Part of a small language model's weights.
Size: 12 layers, vocabulary 4259.
Each number is 128 + 24 x the weight over its row's rms, rounded and kept within 0 to 255. Layers, rows and columns count from 0. Numbers have three digits each. The size before them is the row's rms in percent of the matrix's.

# down: layer 3 MLP down (transposed), 192x64, rms 0.179, rows 64-94, columns 0-63
# gate: layer 3 MLP gate, 192x64, rms 0.193, rows 65-95, columns 0-63
# up: layer 3 MLP up, 192x64, rms 0.191, rows 65-95, columns 0-63
down64 090:061130143100180122105100126095110128136065137121119125101130079102123147126083119128153079137091118139140139112158122105114158099128135152095131144134116125117173105112132145122118147139141104
gate65 102:106125123116140194133145157128138159110163114120128121114129120120112112084079104163140151091098171125140144113104112135165096143124133143102177109119158108164149097153120118147127136132082152
up65 096:113142103171135172118131136128144141124140148168135101126122141101105109092154111168153134141132149104130103129128067139181130144152135131105109159150144198121095166125085135146129142131109127
down65 100:105156151153155141138110118136139084121135158133196132158136077110102143131111161133137142112171123115135161069084129118144121144124164118119145104122103130144143121135132113150102123098089171
gate66 107:150123118113075141174118113149155121114143117064125185132142171109162128179130135098146157139143130132171132127155183129099139122117134107108117095135138117112111122136114099131141145152125163
up66 116:107116117111155130104137139110100070095156128161077091103137094143087139149140132120155133157143082107166163137124106123155116154123126144141159136118128150127145111157174125122173127150156106
down66 114:104147122115143123140099148110087126111140102097122129136109137063135122128141146114122090110106090152127122090079074121131131129137139174136141151153122074141150139120118119171105110168096109
gate67 106:144128113119126077111136098111122176105145089090134128119141135135152186144140124129140150129148172123144154131102116109107157126140168128156158094149167153114126080153148118127128191138124119
up67 110:141123126116155169123070170131100099110093146138123159141143119112139095119107128156135134120154083143131132117149125137131091104114092078085128137106080148152122127088127102146145093158110115
down67 104:122153109107129151120104119090145089113101142173096109175133125087134110117097081110149128157147131164125129115136077129116101133113185122094137149159110131157087141113130114142134150138122093
gate68 094:133120078129122151165133137125170140082149093145092138149141118091126152160108109122113129070168139115118106145143145107069108142134129069135116089146117124117119123133135107110105127138114092
up68 091:150127120120147069118099118183113102143128148125103158124081112134132144105118187129123130142146124094142110150087124125175121128124109176142118181112141111106162150127110139127155095112138108
down68 082:076154144119129127140134137115161145126121100114139169172103140153110136157088113151154184127130097165149110115157118152116144078147123107109117116092151104111124078148132129102103156150146121
gate69 096:111117128135169083094106141151126148163113124131130161137150127131200154146131116125136140130109123160133121113139153124128128149146157163104142053144119129086093123152151125111091083147128137
up69 094:155095126097142155144153135156122147143193155147115120137106137151094115132169123092121158183142133112156146149116119097116181115146143119126147126124111130147153152137123103166118178146129166
down69 091:178148114133087111142122111135152131163078123138093088108127156088125105138088119129100163127153108128134111105107102118144136117114127070107112163138088114125126139139111156130094157142141081
gate70 096:171136084097097097168119116117142198145127122136144118125132129101112148124083148109110149116102161145123100122106112140137131140104123100141117118116101106136103147122125056089156155119153120
up70 097:113103165145116127109175142144115104092124119171155131093094118163156086140151106094105106105164101102124158141113130143126106173150121125180116117144133105131147135116146165119101148117120168
down70 102:172125107120116166092139122168114096135114143098133126111124136145129173161139129144103144148101116103152115135115152143080097113151102152137158118175152168114119120168160135142161083150098130
gate71 097:123105101162115128132133122129117123138140124112133121120123122082179138118075108143111177138132130123129159157081127167128118137167164135140129125187133089145144097127181150114094095140097135
up71 092:087139133167165134133122096137133094114135112133131093131102100118128111110084097100103152124136144093139191116102134164138156130148139120158104140147137081116149115134166125125145063146116135
down71 103:140144150167115130125111151117150154155124159138101125127138131167137150109141120082110100136097104090160159136087122153137189114140117107129122128149111164109181131163113148119079119149098148
gate72 094:135141126173142138149130138090125144109098095138147149129127115141169169150139133124178146150125123121116113137111122117112088092140191140118146126174121126183141113139158158172101112111089118
up72 085:095067115093116130106110111163131081117129123144114109127148150094156134124122084128079125109127150142113140101169107123129157154163140100139120133082113161140077140152106101126149119118154144
down72 086:171141106088168170181120123075179113133144122085158142111137129141111147117099139125151119141143170171134110152104141156120125147097113129125104076146124130146099131144109114155123125136125132
gate73 091:159089098119089120151107139156126136181131151121121118095119105105141132122142106134122135142106101133163175111079135195152121085099126113120119090107110131090107134116153141118120146145139095
up73 083:119154144115160124113172128096154156145118131140107114144159157116168130090133115160156146146117107106082107099187132083112134136136124136143100159174155148130123114149115154131147113102090162
down73 082:115142090135144146199144099155157142098115122132178140156156161132135178160098112106126091134107100131111109165122129117145117124099138122124134122110142149150105142179149146118085137133140158
gate74 094:133138126130118113191141099106130123073134098088120161127142149118142165141108119164103140103117157139142102131120159112158138116113109140136182138109162146161100097182126137126161144158133106
up74 086:138142101124179070126119148125141093099119135128151143127149123088129169155140127160086136123155118116117094151126129152143099125105093147081165141107111161096078133141105093111146140130130117
down74 096:115115150117143106158133142097134103114131154128112087157128117162133124098122148158104095143135148120110123164168125137142131151146137134130096167105151144162104117153095106104068133066164163
gate75 099:130125126104121114113132098105128158125118081119130184124128156091168134107146142119155157153175146161086092117075136152144106130108163140120133149138119110115133104135142148142114176104081120
up75 101:113141120097081145124160128077121156110160054145163135131150145137132112108139146106137120149149175139113110103087148170142132142081144133149128143121117126130117100136111149169141151120092123
down75 096:088140145156108123126170138115116097130104142138103134121091117151107112115160133115127057085100114094092142148109084126143139088123076120136157150143127132127137155147116162122125122147137081
gate76 094:158149103142119138176102134118123109121145134133144109140130137111152110161116113113143138163140143157146124158112090162173159156089137144141125125079126094119120109136137152128182181142074152
up76 096:145107160147158135103156137168144115091126133111149120115171112114122096167151128102109117144108156083129122117152121098080160119136143119118148112167118169181110134110115162175113123131161119
down76 093:144153136145133139180115117138166144151146105088146163121124135116113121101146181099107176102145111175143127134088105097111142110127109142104139110105167120111100121096148108143085097148128146
gate77 101:138130073138113121167109108148179102131115104088107124164099153093158124152101093142132120135110150138173097129117128162112138114102172112100128116130158131154106132148107105142177149147128104
up77 099:128147129125175157111163121111090085068154150133132102162093105127126112129109092146118132109112126149142120147124165114172106130145139128146117137149194140107132130116135144162169108110117090
down77 106:179150113139135149111111144165160156092104120139111162112181161107144149115143106084113152163146103155154100129117172100121140129133151134130138099127127093126132112107170158135143136119076127
gate78 107:160135109122115118167121130137145112100112139123131135081123151103148193133144096122162121109186109150173062129130139121143126121112144081133167130132157121165123127128160125126161129158119124
up78 110:110134134098127089147129122090103158159164108149122128163153120091153138169160179121105133118122147118080131097113152143105098118134137177130110105086142157085153103139107121119110126109144116
down78 100:140100132097105136120141135175094142143160122139110107134124123126120115148097122141137167130156142153128137132121134122150114142158163143167185121166179072136120101100141112174131177158141118
gate79 108:111153129169157141128147112130137117109134141142193127104116143166181112115153079139137151100117141145136145132116065179155128098127112144135125078127132120135132111105153129082131152107115119
up79 106:117124135081106129128113141118058146182133112118141113160129109095102135113129150160114143182114147127115097145124164147147104147111142099142122112145109125123163138128101112178162084122118159
down79 100:165088106118113140146151156123082132170122105147160139148145132152121102131079092144112172129133161167123148122122103108155149121119124079116154078130138092142125110132086166130109119114127114
gate80 100:156126119093124118142153127155126112100155101123129177126165132115159126126124099126155166131121107116184093137151148181090124090114133116138125107117138117148129124115185108119099094184134118
up80 106:138103132089141198113122158141100126121160150159125160114138106147131123115141119145098163108118135141163093105104164122127147129144103132146177097096137097170175115112121141148143110166146131
down80 106:155136139126121076161139132118076127122098101127108130142104118148137100148111117060090119156147111083133132142098132080122124123110121154137139123146118125153130161132140158126087082179138126
gate81 098:128124156094145135153131149130112161124111072119114131114141148102136111110109042115137188107136099122134104097126116164113141140136140135110153144122109102100112130151162125107174139151109156
up81 093:170132120140134150092101124109124142086137138110159080134123103122107096163139146121083098133120182175119133131123125090147132146107115145141156122125157130178126076101117136172137113115133102
down81 098:117144131100091128117120111108123150110139135101151175082105121131128183119099137124124154098133140118129134128146093076110138096132118075132187125141137132130127112100150152139171140091121177
gate82 094:135122140083113165137150117150126113098157071103142101134136142133136117124124115143165169124152114141152109130065097128168140179125173109114123096188117143134143144096111129145117124133128130
up82 089:144137092095099121099157130099150142163138168101139113122140120116157172123131185106130125161107120126149153158156162092115151147152150111117158152096129108103116106139123180110134118167102143
down82 089:158143100117145140165138138132144096111127121137126132081122096063119121105133129124094124145150147142154082145084130126084127103108151123110175133133182107081139127127093099121136116147100127
gate83 088:134102126082075117148114109137120118143154082133129137146132139155170160126140098094184151099163150153128169149100132102110116113151138098140155149147099143140137141095130120131118161143111083
up83 080:129137109131183110113135159101131135121089192144124124118169109088133120162118163163089119126131114097139066117129119150124122114095121142108089100120136130111126094173122120134126109131159157
down83 077:100104148130115132118144111122141120124125145139155101113100127138160131120101108083156154139116111172102143156122114118174117106101168121096130133120165100126120050148135142095131141092078104
gate84 096:155142082081147132141134121136128151173175141105106146157164157116193134137090101109121177143173119106130117108113132152149092140173129110099121100123100105116117124128134145135129123136123133
up84 096:079122123145123126138138127096144136123116115137140097075077081138106151079132125119149116118117131113105112190126124113120159064090146143120143144137155146144138132139130079100143152137106132
down84 101:160104138077130130142135154105144108160160117125128111168122110113151129138125114137137137066172137154138109132107082128090160098134137109086107145120100092119148106083139087128154138113114098
gate85 100:112133104125115123137119108139125129157125130150146124136124109142159153164152118139153145124093135111154090167136142141098074141098155063172131072148133156116116101103137140130158128111112071
up85 100:111100159134166087103130102141130091098105102102134109139114113154098119174084127110097139119129151199155117093142105133118131130128148129156090082132123100138105111136172148113133135128143125
down85 106:131084144157147169095104129143091100090150174143129142137157130126167130111133136157150131089116136128131116156151138107092086136120136150117124124148122144132076106140110122145190115095129171
gate86 112:141122099158112129123137123146135116139150030104126156120096132122105154106109131146128150095129149179161114147086116138121099145134162103156143164139161131106108130154116091146118142147125137
up86 114:134112077153162131115130107148175146113168083127108132113093115137104129118085149149108130136129162119185098142123099123100152186112139125125136140137124102119117149109112091116128166126167108
down86 109:133139168170139100108112100157123120098141107126119103130131144139102137162138130183136110127107154122134087123104133127153100153160066110191110166142074110130127118145128110105108124122135149
gate87 107:131168133129118104107141144130144131104129119070122181105152128141132130159112122162115166138127142088099113138112104151126122149103113100092135100143163104115134119130107106141182184164147088
up87 112:098134114131140102081108107130138114131089136171148132136116117100112155100126094091118088111131098163153147112117134129136120120174131176123167163143118141177106126114154133097102076146138147
down87 114:181126132131064162160122148114137132128138141150086096134113119099117105124117118112123136101119146114129097108188141103107142142145146074112172112124137137140078104111174133159135144135132125
gate88 096:138107127134119152171093061107155145119142121130159110104124164137170105140145111113126131130140171130131118175115147143127104104128094115128150140145126150121063117193125125099138123126097117
up88 089:166141128120139130081118206152137103145112102101108167158154104111093124114112142126139129131143100127166129109117123128136144146114141131128129099139148127149194138080131124147091143150168145
down88 088:118132124096089091115100131129115144102130106132170178117154144102148138146130103115131203150142111120176102154129114087178153118113122158121130113114123130130078126132132127155137145163110109
gate89 111:141140124143128155183105098141134122102151141131107136114163191132119118146131100143131179085132171149147136160131101177168101098164135161114133122104135115136137130141127141152118101153091142
up89 106:123118115114156119124155146132144122118168119120127130125151096130118125130101086170137136098124144187158113063115139128141111135105151122090150094123084137097082152141152134129151131186110153
down89 108:101150127139134118133125097073107116087114128152169123125121091144115143141096122117117151154128166138133159116116115114149083149088151138122095178096148130156163138151067101147131134157138123
gate90 099:171121091143124148146128138151122166100141072148133156134129141120184117114165128087116166135104163164112129127134147120160150111142110123082109114167106136125074105131137124127136088108109120
up90 090:086134147103144082144125140136152106142138166102116112121121069134119171163112106170159149120137134112127113178131157146127138149097156127125125121142135145107149154150162082124100162152113089
down90 091:107120101085144118120128149147120159124122158120165157121156155123143137145103155136149196128114114147159135155055125101090113135142164166153111130113147081129126159134119118117158125113139144
gate91 090:122115112117130097195096150082144131131145126115103176126151111103143143131129131138122156061152144126118125189143127156132110122099116107131143090120139148100108122166153136100131164134147101
up91 091:135121101170117143124175147166116155129116115151128159164124109129130104135118135107154116179122129155125119145134133083107145107121164113134100090161109103146117105081085127130129060100128128
down91 101:110123108146132118142126101150090145115127093100135145119151136094135128130096130089162118125149128143126110117055120082125108148091113096145126111143130097134149159063164126159158110159108124
gate92 112:142079110126096144164112127155113125159128125108123128143159166122164157176138126188140151137137164130149149168111113128139120109162197110144093097142134124141121115116141130170141127124122104
up92 120:120168122154151157113168094097147095127116121118134160105111120187110066112118141123095133120126137137075105088121146129137151134119096141115162138125150133145105127119124139076092095153114134
down92 118:100124111125080132133166118116112115100129079109140136111182142107110139134161107135137155142120115149140150169130102101158121112123104103145133141173158187159130130181122103137131175109134129
gate93 095:113124105150109134132139104087157109163143102113110153151152177127183098141112117138127122102159151145189145106123139118157147140117138132108129109084168151157111131154136079111138114119164109
up93 082:155126139146145173129115123185126128116113124140163172104144089168133140139187165169132171146084149144131109129114134121113135093123109089151133135132091109089117134116130128143115110154103141
down93 094:199135103111143118128105095117096128107141131141147115110148170129094115150133081158140181133127137109116098139137069089135111094135146122163142130168158143148119129135128130098155127100108124
gate94 103:107094104116117157121126134149136133083148094112153105148126124155186113125115106124114160123100150128157121146106070124143115108122159060115121102115128133118092140170141134158130150160090137
up94 106:120133128102135083142154090095128170128123137145160130131162150075082182133129125109124104090142106154132090117152119117140091127150092154111135164127113135145135114115132143109101099128177106
down94 104:151139115156124146129140182157119128157119124139189083117106137152116134124152133132135127130118150165154119103151117206084142138156110132115140123162179129123119167120126135140137115124082138
gate95 102:178106108129135109095113105169124115132129106117120139139135137106162134110129130113144162123132126145162157128088099145127146056107144106124108093157131107091151118098131095117136107171151074
up95 099:146081130142129103090108104151116133154114140097097136189118160114133138144121155110142129134149120115153127117091155128094141104087126134131157124170126106063163129111119115128165137142151082